Part of a small language model's weights: a variant of Adam for these matrices.
Each number is 500 + 25 x the weight over its row's rms, rounded and kept within 0 to 999. Layers, rows and columns count from 0. Numbers have three digits each. The size before them is the row's rms in percent of the matrix's.

# q: layer 7 attention query, 192x192, rms 0.0871, rows 111-191, columns 64-127
# k: layer 7 attention key, 192x192, rms 0.0785, rows 111-191, columns 64-127
# v: layer 7 attention value, 192x192, rms 0.098, rows 96-114, columns 64-127
# o: layer 7 attention output (transposed), 192x192, rms 0.0774, rows 96-114, columns 64-127
q111 102:497529533502468484459484511471503545541507509545489478524487517462539511477475521522536468482479516520529535494501478503500478466533467503504500481498490490483490515493516477487473459473468496
k111 097:495493440481511516499487517510496501537513485496504517517545448516524541508487539482502511479502524491527496507455486464499560489489470480508498489494486507518472493494518500539458499501460539
q112 105:489518488494505482490482532518478486506510481486537480511494507501525475506497536501488543527465494463488501481497487495481528496498497469505550492473561458502492495503539504497545465493471454
k112 102:500507493493466494501528534511492501527522512507512525511556458498511466518526532529495503513506516496518532468480482529503516500481462486507497493483505479494505490464494500567487542521465538
q113 124:499451459509473485508478459502465501483534474531527533479527516524491509515481532471525498515514507535515473498495496497505530486505517487490511546508518516529506528502488507482501523471570465
k113 103:511497501493507489515503508506507504517493488522482513485426547494519481474484457492512513488453497490485503516526517500514477508484495506485495505513507516504504482506476499502493503454559480
q114 118:493481514493482493572512497487508449492485509529520517480494484505530475480541485490517509472503485520491502474497473521493522437481508519505510459506481509516536464506447498505493490503547487
k114 099:476494462499507496501488498493481520552503511480522535500559475479518496552527537488513494511512490493491467485477484527479530491505470513524496493496507485510497498477493498566487503512435524
q115 105:493508497514497527547518518534500516508490474501522465540513486519513521489488522472481489508458538540536482517572514467496530527495512454493497495480495470485476501456516492493460500515485518
k115 107:497507509515401508465543488492509517510515527515514491519501532484518462515481516517461505502500533482539525471513518526491493474532506495494500441489499523497495559511529468472493507460523525
q116 098:502511493531480540526502504477486464482513482450512488491506515499490479489546445511498503453486488484491498493497506529511477503514496485547477522464533542569508467549522501509527513496506511
k116 107:505471509475526491526535487511462490496463522443515468498531479506523490542535556523510474540519485476446493479500458512466530490487490516502489501497531457504476475501489518513519495535456473
q117 104:484507511460490459474516522499504493472512491487488452519499496511478498487480526492469495456490510513519489479486516490562500520475502468494506528533472505551517498522522508476492478528544536
k117 109:510513485482517492490529499492483452507473550485473506547542507527518468491477549477487508514512540503551512488500516493474502533505537486494521449528524504471518509486538511486504479461550516
q118 119:516560503528499502474492483541514510470547513483484467478509464481517498490473503528476476526505525504458505530534526472497498512529478445500463457545473507529525485491570480486518522485495496
k118 103:494510492503526506516499530510532506523521486525479491535516440513519493530490523478492504508503496485510502502468464494505495476523458506499514481500521520501474512511516466514515478527473540
q119 107:554471478481487450504453528514533481503519488503522510489515490461483477528503485520472496516509484483490481489528462541470484515506470496488510506452513468471539524488492488507519498562471517
k119 102:506530501487520508495540488494502453514509491492534472491515434524477523509506498495524491492486468484464527489479500524502517510536469501508483503488453521475497517517464505521502521539449501
q120 104:513501502459490520515528475488505460468512494484532467548496507508478466499507529520496474519503501473492458498468492543493463535499490498498491514519523506534501519522493507512500540500491493
k120 108:505524501520497482501467508525470462468474498473472507469493504519450446512519487525497514505483481491494524500530476547525484542499480486489479553493506480488505489522495567511551502525497512
q121 103:496483513458518514502506492477481526521462511528492512515495485471473499494542478471488515526505456505506538475463538519481518556511518460533448527542493478528473507481559483512501518463521503
k121 099:498442503448520488503553482495449490460525504497481481527472568464522479489504477479516512515499491508552483519489482519555484480476511502503508506489507484527514483486492486497484479496524473
q122 120:525528493528510545530480471537515485492500495549488523481490484491491472494497459502435533537532520524473514526525567526473467505530501513478490493540468497458480538484490504474501511537484461
k122 109:508534480505499521470515486507522494490486491483507477510475472495486490480487501528505485484516492482444505498492477514500490476525438508523489515534509492507486552509493457520499489555473536
q123 109:522509467497502517507479505555510559498507479503514519465499491489509548502514461495508526506487471498489530489489505483514507464529482553519517545475508524507503493481474479519497508499504451
k123 093:502469474452527498486491494481486505553488491515508511508516452493511522528508487464545512487497512510478480490458473511498532464507471484529491478504506487515493517497518479539506475536479515
q124 109:523441494446556508498513516487482493522501496479494499540500512509489527499488501489484494467479505497519494499473476469506502537453511471494479539461583484520475493531511491529517504480499509
k124 109:478493459514492499474519509461458487484491510535509472521564517548462515556515545483511503512491490515513491514527522494488526506487539486512521527455510504513525517469516534471497503500524469
q125 107:492506542514514505514447465547489476496588515522560512515505511503494512480483492498525477439459535512503470484485437510516521470514512484473478491480498488516499532528454495497460503484505511
k125 103:519529473456454469508485499506507521555478498512522510511495458497512539553491527476514492505483499495484509483485486523494508489502447482503488487488517472506504500461504502561483493514484535
q126 116:524482476477497501495488503512516512493459494482492498485482499507520498491469436516460513526496444478496531533493489465486500484491502526520520488527456479515410506484470449472554514510494497
k126 099:500501458489531532514512521483493535531500513483509504537510461462531500482521497514504497512499487514494500498494486498511528474477417477549484481502510480493485501492517477540527513557474534
q127 101:485491516517504465498502482547502572498491472501511428508507481480541471512505479521511507449497469507521468473512515452493495470484513546487530452530493459462519474497527481470482523545497491
k127 103:482484531539483522459518459514532500503537517492431515479460495487507501465503494480465479531516523511518519513531505500486507485508546499510507462510471516510499488503505483447493460455490502
q128 095:502538476498520502511492471494514503476461541557492487465509498493493478482550493517486495498506494493518505478536487454516525512531502526501519453496479485482471486523541500473483487515511502
k128 093:508458531477493502482515479478522538480515489511464493507438532499498519437487479504459498489530509484538498508479471488522473531498537527485509490524512523491473494523504498454485512464523503
q129 100:505462519527478553474501470524509504481531484526493489488494497544477525487489501497529551530492515517483471494511486514486475535526511509462514489516497502455504535493459465516498478485483480
k129 110:527483464494493496508476500505520514498535487526487514454391498475511462475495459532454484467519479506471512478490514530510515466506489527484494471533519468500497552503495505503466495526502501
q130 098:516474501469511472495473530543546521450489541501477464501502464496491478487482490521456475519519518499488519496489491499511485528505511487507492482555533502525482486517553521472499499527485529
k130 108:501549554502500489492501460554509492454485510513466456523502467527491507496504517463486494517510478502521484511503501501481478486502485498484492493501485463453504487504530499462543495521491528
q131 110:493484462466537525452546477489505497527489526467480505516492504483552478502507538472557507488538502484513484476460523483495492500475507500495497489518510469490526520472516475509493496540519521
k131 110:447464499461486479482510507469460489488514503489476512501531548512477503514500510470487516504503507544520502481489528481507548484500554498509501506487494528521511475508514535487502470428500464
q132 094:491504498445484517515481475500478484495475498517496502497478499460488491495506510449482533495496454509510501488535462532466454519516492533509497484508545482497491523538496501536499521562505522
k132 103:486505510471470478468506468496515489498507528526496496481495456469479470497554467518482454513518493471506480506487521509503510489521454528481514531501518462490484467475476500532518537561455517
q133 107:484494499487471519520532535484482443488452534483471534471506476506500460505548514515475515456502491518487484490569469526498482454487485501543518486447541452516486467529525502486536536523496482
k133 115:500492522515489498505526487529498474471460506442541460514575524519491471528517510484502513544536506490511482486501507540476490550513540514499516513497510529477499485517479511475533503498450493
q134 094:508496504517525507494488533507500514518529513457490500497484485440513514482475525492551459525514464488489512449450537496534510538472494487517514528507523486495475502513490506494530443480531490
k134 094:483497481482534477485466520479507525521489496498480508506544465517493518537513500494486526507518499514483496531486508465511516470487470492537498523491502503524525466499537514544491471531484505
q135 115:489518528464491491463501503536521533470491516515496501509498493492482484494544462495464474514500481472484507501518423503498443528564483500504477520495517504476470506519513508505516502539461511
k135 108:485522520521542547494514487506510476487483484516521483528568434512444513544508519520495507506506486474527495540509512508469480499533517544493517496487499523480489508527503512476507508541451497
q136 108:508567571516495503464465498521555521506484538481482492511489505477499497479496536484504514521489526482483525498497494488485466509527503500500477508544450536458476516468554510470447482494508529
k136 115:480536556529501490473526532500478511485498495498495481516528486513505515511480524500495485502509533516554494506495504470490493516521522511483482472496470523500471470526483512441513477487464530
q137 110:519548522506472464511483527516516521519485503499467556497474515502555505508472546488493442508486538493516503495500459516488497493465500495525502523487520490470529494494579519481487454466490510
k137 117:476523517526462478463494506523522513502509483497476480508488517525515506445480549538536545470515561524525509520509496505527507480493473492502486509473489528459482450514493512498484496480519505
q138 111:505491504495452505473540495530472524462482499487497480486488505505477461492508538508498490509520513544505457516511492482515501501492503474509467502488467523515506473451511516519514510538469496
k138 099:493502497453533510501505520518487502500497508458497516535464482513508461493502535531520548510518496481478513454505494522506527489496460526518492544506515456512524508514536484536533466518459527
q139 102:497481495449513563477508477489506530454475530454447486469488488488419505503546474478462508517537473490481488463541483538506496540512517538514511488509544482496527520493502521501502496527486497
k139 108:492479531505530489506536486524495494458498506492519456486532462507463459497541507535478489521522465499477476493481502484521480501532517501514502498539499494508498496548513493445539491543465489
q140 103:514533513542475502491527525530484492459496491469501507458538501459496521535537464501489505488475496476498493493519565522506567495499476492507526509502514492500525472529486540492493527498492487
k140 093:478491559535487476516467450492524472454502491492501503481498546531499489470494478493480479509503506510523485493525494523508434512543548501457496457507494531498498501506494496454508505483519506
q141 100:472497467505563483511465542551526494516492481507490468491522481466500524499460488483539503495515480519486498502496488518499481467506487503457521498465470525474510512498494460504485468488507492
k141 095:500513515492518501458494485489497526544511478511505493498559494511487508538522525469531510495464494494503507485497502465454522495561500499552512479493521481525518497491505532544501515520497503
q142 100:521492445464473499509486474515501496526490501451499489486475525503532492502521495509502488416511486464498502462524459541496539477483507520496527488492491506453503521478457503539504484476477453
k142 101:500474477446495502489522522455472511551506487491518544462496500498511533494466508513532528482515520541482505459458508483519529509472462515507469532472483480489526482472480496554493520511460513
q143 117:505494483480436519537511460506483499539500484521515516536506490495560507510534501494525498476511524506525517499476430503478535457441510450533519488507447512504495515488482510514467517486464490
k143 114:470487450488465499463531540489467502523517492516525535497525531514532527505480547512500517461504528507544517444517498525501538494522506513489474462485487516495510494509480494516460500500475507
q144 098:507482499550534518480515521440507498507539511471484473458513513500482496535445556517480506551468485478487567487458501476489529511472506492541486526500506493471467493460511505474522519516540502
k144 105:503490532537493474521550542444485516507512504442500518521507538491502495463530475512545497507488489500511483528552517471517486531454540469499488496477503534549497504497479481452502509449523486
q145 108:483541545540464453516466518532482488501507515511491512509476497493562524494502518528507512497500528509511504489486515549463496493519504514481510453502424508459541503503444512474491523513473508
k145 108:510535557549458489508467493508544519467489497505491494451470541498498505472465466476504477501520545476506517476490472509497477508485508518473481470484480513469511449494465514468446495479446486
q146 094:507489529484538500529502500475487483455507534411501487481485498505473492479544469507454470530475450464488507468463518518517509475503499514522504537512545432519501536469474521477540506522521546
k146 107:509515493515490471518485497467493523490462511488507492511588484488475469497501482519476509557456467484497482527475509491542496535476491456530518471490516486502484445505523489516513510540455492
q147 117:465481533532522491482497497472510522483494475527519523458529500530546500497495498537556471467481506507488494500441458494506522493517502482497536490509542500491491524528528510509514490451509466
k147 106:512489481518521506506481488544477488501514504532484517496480551516482505502486504494496540492497493487531512505546502485490484507497540504473483507482538522505496492487498531472472527446561477
q148 101:508471454487477486485502534497489525492489517507490497505497482499539524510496530487502463508465469523512508489478489480523520513436510466525492498515514462520468467513504476490486535486537504
k148 106:492494488460531480533540509444464512569488512516505526537490512482551510466516517467496513503530502530519496510507481497495544466475490489535490526491477513500449486470536457523508461486523511
q149 098:514479463471502487491485506492474500478529493477503549450496497481506451545519497500480544496532511506479461490519520471496482518556478479470518510485502491515555524494502503528525512537482481
k149 102:484506498489447494486532454539509445472516496515516481523538464514487473497483481486489493509494505485484502498474497542508527478526479521488491477522528508521516498511510526539530498514486507
q150 100:502496436496520513484486503443508528484479462471468495499502518488465530479515466475519515499523505487527554525486496480508468520547509457484520508498507500510532490493490491509489533508480517
k150 103:454483515478516486484555452472472504466545501501505510509555494468474499560510501499476493500452492498500471481504495468491509506508512521493510503487493514516511527520507537527488492495504487
q151 106:477474513468521491513521469498489466511445484510516526476487512479486507514515491484460511479492528501503548504460550494477481507484516485537520517555502510566505498494442513496518527476497506
k151 106:523479446475531506502498484500494492478532501500463474473466521489529517476496421492514500509488464530483460482523518520531488469484475512467484506497489469470509503472503451513532520510523508
q152 109:491540498559443497477488522503512513510502469515479460495509446502532502510504490504517514513464502550512490522480518567505448525504469540509501491484506479504505548493531471521504507519494466
k152 098:482524473501516505517496484500495488526517509499502508498544467481503482552505535462512524511533501462488503490504480497490541458538468497522505487491510522511497477505476520519497490540437537
q153 113:525471513541516547515512480457485534527512481518540466498502525545518499483470499512462467497511521485533459488495515480487524471480526553490496463477523539508495480487507509455516486463515477
k153 099:508485526507489500489516519502516512481471495474482503490430558507505501468511489512514499497490490524505528517518510477506467532466547469512496519513499494479478509504487505447495501469521495
q154 109:484483475489498480479555507501505486511530490491501490513503463521512481502493527515512487477470520474496503478515492496535533517476489512493480534495519518528517457514507537505495443503494467
k154 108:467499509498484502502485507541461477467519499533484490490523523520469504559478498496504532501507491519521507493518533485480495547514551496466524456508471536487583519513518534473487514459525505
q155 104:492503522514530423520468487518497522477479537472505533475483495487514537511518497508521472474458452451533477481441504499524510474496499485469494526509513472481544478467482499511526549482570507
k155 110:520492525460474466481469491487525526516480476549491505494508519469547479485480464440528501510506502507497494548477490476512486484480467458515504494485501485501477439489519484545511503501499499
q156 105:485498490463520474492525465488516516471484524533496537488486494549510510475508492504523506499527521540518519518441444496550519525485494480494499498484510469506499560489518499468493471552508536
k156 097:507518487487505523497494514479471534533456497554503516545550461503487525538503551502500495494493501485506495490495515465477520486508493511531527528466541497502456493507499475550461501491486498
q157 106:508465484488519507507513503484487500513519486485534526493539478498525497521559508512550497505441460469497525491469461526525540506486490504514495541433471485496496534525511480507510522449485489
k157 101:493471477502538508505497506503468487497526496511494498486544531504481495541523477500497520502501499521531483495525534510507492498513580509486525442487528532521514488500500532482469510459509474
q158 104:483506514493535485460475489459485524479492539458453494479505523487494476471546448478513503512510486520483521510522503481516521483506532476524531462516465543506497505501503501497509515476535456
k158 101:564474510459549507518508490495524533465497478483505495515455544499483524433474455500484484495502489486512493504465502461498478508470499490488496523513474470494480487470520465461522524477512498
q159 101:481489499506536529532503491494477486493497477473491487507505465491519479498517502499523499527511450480500514496432500547503495470558495519527474475547531502521496501535459482488488522527508517
k159 098:484477533535522494489499472495506514471480517535482521492525559514469524501531520477479491504482509525524481511513509488520473508527550502496490464499504537511468494488504520456460478460539483
q160 111:494474521497524507493510478482497499497524460565512476489513514501461526506473491470503467515508467519486514490510520475494521499501481487473516485496549492490493543523464491479517522507488460
k160 093:528482521506504493501486459523511494458495495514502500490451538506481492474504451526488507508498506500527505509533507517493453518486541503489526508533487515486499540495487483445506516499505492
q161 104:501510504499486441509483537505488465550512544502545518476525499502496553517508512484522493490435475500519530469457451508510474481479506489526521505485502530491477488491494495505512462484542518
k161 102:489499529513487500510492496485478497450488471516491534508532523504535494508488493491510502516512520493506451509521541497494520512496581467490496452508445501540540470469468521486482544460530455
q162 101:541504467528482484520526481513513473505538493513507480530522509502503431502496438498481515503466483474532473487517522508511472501529510441483493454487529476497510499504527485498489535505464519
k162 112:473477541520487505484511450535514522457516507531504488467480497477465463485477501474471479548465478502498515517509496542490517512541487506462493457525508512500522537498513476491536508520512514
q163 096:489525496489491510505519498543487505499543515489461460527477470492495420483474506492488510500536550476515487527464503519546470495550484506492495504575524522489519481503506527499508489508520472
k163 101:483527514520514518487486492517516466468478502471483502507558458525482495518518561508462484531502487501492519505535520506486493526499499512509503482485532506496513518539532524471481492551465534
q164 115:497549525556427489521487489521503478532470461531521529509528482514498476502519481485514522519495484453519463537504445505509457499525483491508527517446455526456513506499450510507504550509435480
k164 110:491524539545500520491489508514518490445496476503529538487498524493481475531521495527490473515470539494524517514532503549479488465536510506494495477487501516504497489527464516476534527523513492
q165 116:474497512472500480520514506462494465540442540453525500490491509493509545493496498514526514470473519517482497483476431558512507470467483483529507537461522475519507540496507492515507513507501497
k165 095:520509442469496513512493509493463481529494483491511520520567484498504472522502525492511510512512502496480485483472513497501542502507454481521498517475533477504476490482477500564498509524469495
q166 128:485547563548454509509510506504516489475496467505484489492500545528461484504503501510508510509500492485554513488555523489488471543527509478475516478522511499474504503507454529457498516513493525
k166 100:524493525539501491478486477508528518452504509510505495482435527512488479432495480520466493497483509505493503509525498500520489507498527502467477500508474496466519509496506496475492504467525478
q167 107:508476476407522506474524471567500495477509471491463472520507476515480469515508476472466520472518490508489450472521496500508507503546498510480499506508483463502519524493554515512499507530451500
k167 110:491498525464503507481502454516495479471516506486484476491518473497457489527510501482493479521526494502503518487495536512500475516525527531497510507516514506511517516530486525496516509536492504
q168 109:486489449479481447481502528477482477536496504499522530479511477462554540509509525491499526451529514546478530444493485533502524501471512509498505530482495522539542475498506520525504453496497483
k168 114:451469518463492517506522487481452485506514501504508530499541544531488505534511540490541506494504510491519464474482497485503533483522545498520500483468527520512533500490491511512461495453524460
q169 101:539558545493523501469500524509495519459533512496497451492474531532487519505510514489428490481533513479504476490540543469503459505550516516470489481473460540483505530494543507488493525495531528
k169 096:518517540494482470481483497506580534479503495521484509518471496506473499460491474522503463487490523485510513510501497496529476509470485497464493521535464505499500486519519492457496495446493511
q170 100:492558499532413528512516488497499474524539467553521515498478507527493485520499570517494518490534528512489524514524467504466531474487464521476504504503474522460521524511469509515493507493455497
k170 108:455512472543455510484483520532508488515538494509530523477537486533498517500477514537494526454488503492492507463532514558489474533531528528492497465494488533492498544541497522526454485500484497
q171 103:494488477499485525508524518536524511499547472531495538533517514470464485489501458468509489479501482509504523508523504529487508504508468516511504511468508495480526502499517517504495451515511507
k171 100:503522512478492504485475478520476493516504508540510493497508453501469510534503492505523523526514491504488470493479468482512521497538458489493493496515508499533490539521518482553492562536417486
q172 123:522519519455501521493484467492515476491498504527570512478484497514507478502521513527492475520475574531479534520490455515513486446527492516482469518521508509498508483544497498527487488504514538
k172 098:465538474506472488509499512513504485513509499491501492516548447508489521555488576514527505504483480480485493496510522511485490512510452510509506520478505483510496510499521530535505497531467531
q173 121:505501506494455484494481491542535546493444518520486530460475487483585547503458510503471473501525518501467472459459442489516501464491517506524497469541516490488513515514472505493519474539469501
k173 098:499509465478487480512499494499510480537491498497499508518486464497499490486523497493529489483525507535496497497491486500487533461467414527528492512487495481466501455481490471522489490553478524
q174 115:479458476488511523529507478522474521515469508505446508521500566518466501497498514484480526465517463525495581492488512493498524514461536525458474530495515525517560495508469525504511466509512503
k174 100:512482521482504504489520503489479504471505480505490486503446525515483486473501481520504494487517508499483468506513522483513477535507531514532508495503480493473495498485515501464484485458525435
q175 111:527505488460505522481497495455488487511510504495505508534513467492457523523532501502501492484517522487511484467520457485513535535474526500503469530461455508471482505528493512487477527466517521
k175 093:501477519491511477493520503501513513466492502516506489472470567509480529472488472508500483479512493485524526521504511507519464553526538505461493503523491534504513520520484526480502507506529465
q176 108:522485518502460541497499521533527492478475507517507568488546482543480471540511513484517499495499530505502494493535480483498532523532502509464502517437472519486527522481484531485498543509491462
k176 093:509501543508493483508514484511483482472504468505507477484436564516485497463485468535485495490501489505502503511525491543500461518514547516496471495538496513470505510506467514448490507470531483
q177 109:506423481460504455505534499478474544525503557481487452485454481433523482488477498542497466482496476469514535478456478480501514497478483478530516483475500458501495506499548485504481528524479520
k177 100:483492435464497496462507485482478500528493496511481519515559465500510508478537516489483530517504482512504491520491515491499553492480487493499515499479509501500496485476512490544499498520466521
q178 088:508495532507541506478476491540520544496499520485495491479514480467532509496480495531474516523473492469476524518503502493512472464556525507490508480496522498482501512486538466471521473466508520
k178 091:516495531525526497498520491488524524482490488498489490517519531509497524480524481478511481482483550509560472533490503473474483484505542509518503462520491546521463497518525479422453480469525491
q179 090:503495514538549472487482520510478529526530535481531493461496506499479544509503503534509508487560522479497481486516501490533525499523525499470518504526526504524449484492449507490502481519455461
k179 103:549486545538496535512451539496516506479468479487490512517495507512497520487505460506476490507469475506487513525494499472486480485487534540509505484510432509487504500505489490452487496455503507
q180 092:514470506517491540497530506489493531466475535488498492513519508450529552494519472524486495528512503531522532507515534542533486506539520495477495467530518513521459479493496505461472477457519523
k180 098:509502526482537493502510489492486505476477513515499487537472519506502493457493507482511480474506491499519467498502498443494499503480525489503494523532466510514477519520543442468487515474532497
q181 113:474494521489506479484473532490500539540446524513479527499533511508477541506522509486538476502453516504505491491511484502516449509463513500502528481493488504477470479478501493491497518499526484
k181 102:502489548532529505520490487479503498468491483505483493511452538466510493486500488482499508495527492492519487536489512489457495505512549528512465520504496511519475460506496533442520490476525490
q182 113:514510493589460495528484483509524547483460491571496548508500485484477489513495495483477548542480516502475485497498446527527525474469485532499464506510488490475460492461486493488532545553509474
k182 096:480495487526519505503503531497504499543494509495526511507511443478534473506527506497520502505505469480476508512478480526474509484528430503532504475497505520487513508517490498524497492540459518
q183 111:455545530536467516518509499499507547522510478487489479480489485514482507494522496497520480479463487503493485556510504527496468442525492498500484499523558531545555460562492525509529486464490479
k183 098:489493509572497485495478480504513457441506496515500517477493546507498466498462490514489530524494522497504483489502511474491470516523514491474516493502509534477504488484498496469488493489566475
q184 106:502468489530432467485493532455512493510428488467549478482520487524540521491486513520526495491524516485514509460455488467496576520456501502511515525534469479507473488468475511476516539477507471
k184 106:526511496520516477533475486519489505484490483507469510462432540490499502467472450523489513476475487484470483521515499499517459497458471473491443536467488488481532452472473491524547509516505512
q185 116:511474540493541474487489504448500526549512514492485503528502495540455518477522500505545519468491454512501519488458469495506533456453488493503505509513462490481471518498484505514469507514496538
k185 100:518518464473527538504480531480485527540473487497507512530528481496501518512526525486503483497509503514502476524469452496511538515500471498515481526475528473505498469473494474561517475512485485
q186 109:503515518472507494483490495540527464484520492446555486495508506500499470504489506521498483529451510483469512497502484517484500522469481534493503478494533521493517494565494515461519487461504461
k186 099:510497545587497494547499526500501495480539511471457505487459559508471486471500474524499511514487487506499508505514526528512461546496542485490487507538461470488509506490482527463499534505504481
q187 135:482448470455539509456515486494505469548489505529524483497523462522498551529511489498538491460526505482511476471498480489491515465525501530486513524494490521519528506507529495517490489547529450
k187 120:465500499500490525500493495510491476480517467527499508498557517503452523555481500479498495489504494488508508497494519477481494542519552504479514484486495536517526525512476581467490517494513479
q188 108:547489491455566505524471501523494487483520460483501425553482487475460481514511473520489497532478476464463466502482483496504510498480475509498522483479512513525526499551471497512536516486451487
k188 100:489526482494542505497497517506498471531508507517483512470580454509483517527544511475497511546485479491507536502490491520495495488545471497520498506487489497500480526484520495513541513568504519
q189 094:522513470488478500502528456488483513497491508487481504490524492521501519481525457483502537485524501516531489484464525490519539476484501492550483506498514504476459503476510518486523557488537482
k189 093:512488520498515521491513492489483465479465505504512493501496567514478493491490484472464478521479506513523502528531494508493459537492552487457512509529489506531474494526463461440482500487513492
q190 087:505501481535475509507541504498493478527498516487516447529513502505528525473527531507496494508501534465523511507497451475504523466453503449521469498463506511501495459512502492469474497437498537
k190 093:507495507508515489501512552461458499516459501486490507508530507522512472512480534486507507528475510511516500466502526488508504512507521542505512468497458518492492490480503476475518507494526490
q191 112:522497551510487512480509496540503503465508555477465480514488474466500455487475516476463522556481444509516494505505490537509480534515530481488493487478492502517501486471518522462542492512550513
k191 105:529500511520536488532494498499508513458458503492506488496450538489509468432526446516499481501495522489491481522475519504498500497490488496511502519534520467491469472511515446466520502483505526
v96 103:501499518528471494436504517484491509534483506465531485526507528513473513490461493492523506499454546531530490544458502498523479497508500449562463513486518482524443481481493534494510498530514498
o96 114:530493486525491511496483517495563486525499484532516506450503480504476546478482481493469532495527514496477494509447495533488505493574474537469475474558499551458488484533494502514486498496523487
v97 107:494495520509499479475515530526487488482466498494479495517506533486533507499457501520545468563487538467500492521504527492531467472504500436481523453501476486500478501513558514488505523495495464
o97 102:515507520511497512490512506508487514476468504505554484503467477543489524521466478511511461525491511485481462486455484523530486510525500527472502535470539527498463503491521495467497490569508490
v98 110:492484530542522517512480449521532494515468449515526475486512480531521508505465534495482494530447473455483506509461509501500494487463479508482540489537501512513540459552488477531526497530476484
o98 111:532469462452524501502505494498495534480509514546482477457468483546525507533479513463480500498501490513487482524483485468541458505509546515513502504490469515489484514483458546477486493473520493
v99 103:506483523512508491490462551497475449510506479521502478498506497444507474515515516506543559442489505507509506486500514527487519553515496524440498489459546503547450492467496502524483483509506486
o99 097:503532499506498529499484507547497446518491507486494496517469487523514503490474539470545449464479486502486483487496534526499507500486450510467504453486530559506527508516466450455503476548481482
v100 104:516474526545505461479468562488538513478519570458509490484511483530495504509511504508543514479412508490497502454536486467496530479474466517472514498478486519482501510480576542505496520530518526
o100 099:512490486485504510455469498489510479499475469534503506455510493480514523505517418500477520487494500489473490491532535503469508509535534512516521488475487524465510517466527501442496527515499479
v101 095:504490505519480451532518507500492482477489478521512545536512516491471468521477519460437509537459481528474506502505492480494473542488524490521491504501523522531536504497491543491472519490485537
o101 070:505468471476466475489548507468505521480477519542471520486451529482511468431509508518461490492517518515428529507509493474510509507494454479520479513499541488505483505485517485533535513506499521
v102 099:509512488476493567536529523428468475536477500458503461491515477491487503504475529498472488543510496444494480542467500477549513481500493460543488478495472495520449463486448507513497513472482501
o102 099:515480530554508475507535481512498519469523497475490503484477531565484491459467522508538484518478497538482521493493501507510528489479533494482510526508520467459505475497520490528495469456484497
v103 095:479505475539466479515532456510481493518506438531485495529502512467495510485485488489491529538504493508473529513503551509521507512509506498486465508486514472515554514491496497514515458508536510
o103 090:487507479489430507520501500532486500524473526492457518486523467528519535548512523488519501484521526512519474476480458503534527530497552525479486484477514491504503509559507530497496505539540491
v104 112:522506518555493499507484519503489459524539472507520517584492508496482501518480501511511530520496517498459500520518511476512487503492512471474544456433524494507486521504488518498495527487526509
o104 120:489479473516513508489508477525513483519487527467517498527474500482505516510515516503522510517529464513431440502485505490458484488514522539440512466470550532504513464513558491517507515515567501
v105 092:490484506495493549506523535535486511463520444538523509522485503493493478501513509509520488467477451479489501495487464508476497533499505533468500539524485497515500474509497454477511504459475499
o105 089:481553484478557526479505504452445483497505511518496471507540497465507512490483533484520502496477457492546533497521514491497426495469563507512517516543487534470497498513480506496509540492482524
v106 109:484486514529524490494502486487529494504446519491461490483508484520499517507514485506504505484542494509538510468461468487492533496480495476479490471463587484505526524513546496514480489528504518
o106 104:485512516522520530504479526539518514531502506492483517500509482502459522552496471510497509487476515523516475506491515498465523522546534533468464467491474514574518528487472518486446458513474464
v107 106:504531514520529488538486474519492486514536491514468477543490490490505517490500555524558488509543508463510524502484486524462543526479511450486482472514523538451506487521503498498485502489452508
o107 107:503516474493520527512528482499481485540533536516503537533457506476501476490467521474529523527505476496523494534465512489504492499496485454489443492507556519545497467456502503491496471519504499
v108 108:489481478499472468470550513501491480516462477468511514520491520492489449490499494480500497495463508520522442524560530520518493500524500473514474504489481481503502471463551513512483448460523516
o108 116:488471479508499512511497516493517521500484502509491519513523527521491508508504480522497500498499477474483487498495510516461529490499492521488502474509484511456489480478534510509518498527501462
v109 125:495517519492471479518509493460492506494564491543491504519508502528478509504514488501475507535504487538489509523542494477496557494507511486536533479525505500515422497478474487513497476492510522
o109 127:505494474523511514513539491495498482518509505501455515496503469500496462480544542500526514521500494530514459509493496471514510489498553494512519500526455529553508444428537518495506515512547500
v110 105:510518471521538464481458510506514512483499490546455563495500497475547499493514483495461463511498511506490458496520533481486460470505491488474519497512499526502531475492540499491484507458544469
o110 100:500500509451485515511531485464456538449443517454514499531511504490489502511510474483476481498493546557457515477493488512515542514489467506498468548474485474484466510469520495456480488522509485
v111 107:518522479455501515474504490453469533499505552501448511482484483491523502498451507529484525449560485522484505512501503482519526514509493500487533509455467514418487541508535506490516498466469458
o111 116:524517549529512470523464500499504500525558492469493498538515489486502515518469496453525503539447491496532462502498515488503515529513473510493533475420493478503505477464512534494536515510486512
v112 109:500506481519523509481577525508504487468522507459452478504497520525495507488483515500499495542449545509483507506492506550545497519512499459510496504480464534511481489529510534480525496478444473
o112 100:528482523506497471447546476506495516506509509555530468489481480514531508468492487471494462526488473499527510496479499507520492528514484474489515534471514501477484524517485524525503505531528503
v113 099:481505472504517499497499526462502433529432480514500543490525500497500470485466516468452485559460478481511529515454512520483469498482496502516469513485457536532561467482531490495532499513487498
o113 103:488449472523432500494524503509516522500487495523477499470489519540506509499491532483463474490513547530496534483481528499480542523490499479523469547420479483462477490475477532494488500496524505
v114 106:516579491462478471509504503531523514491474510469502476482498492529515504501505516503508474512530519463494507490468451455522521513464500477539514505520488544481529503511512519496510523462464494
o114 111:540503503491487450493500465467492527472468498482540489487516492459494467479496476479492504521468480494517512511467483490495477521542485487521522512494483470480472513457505526505495559507512512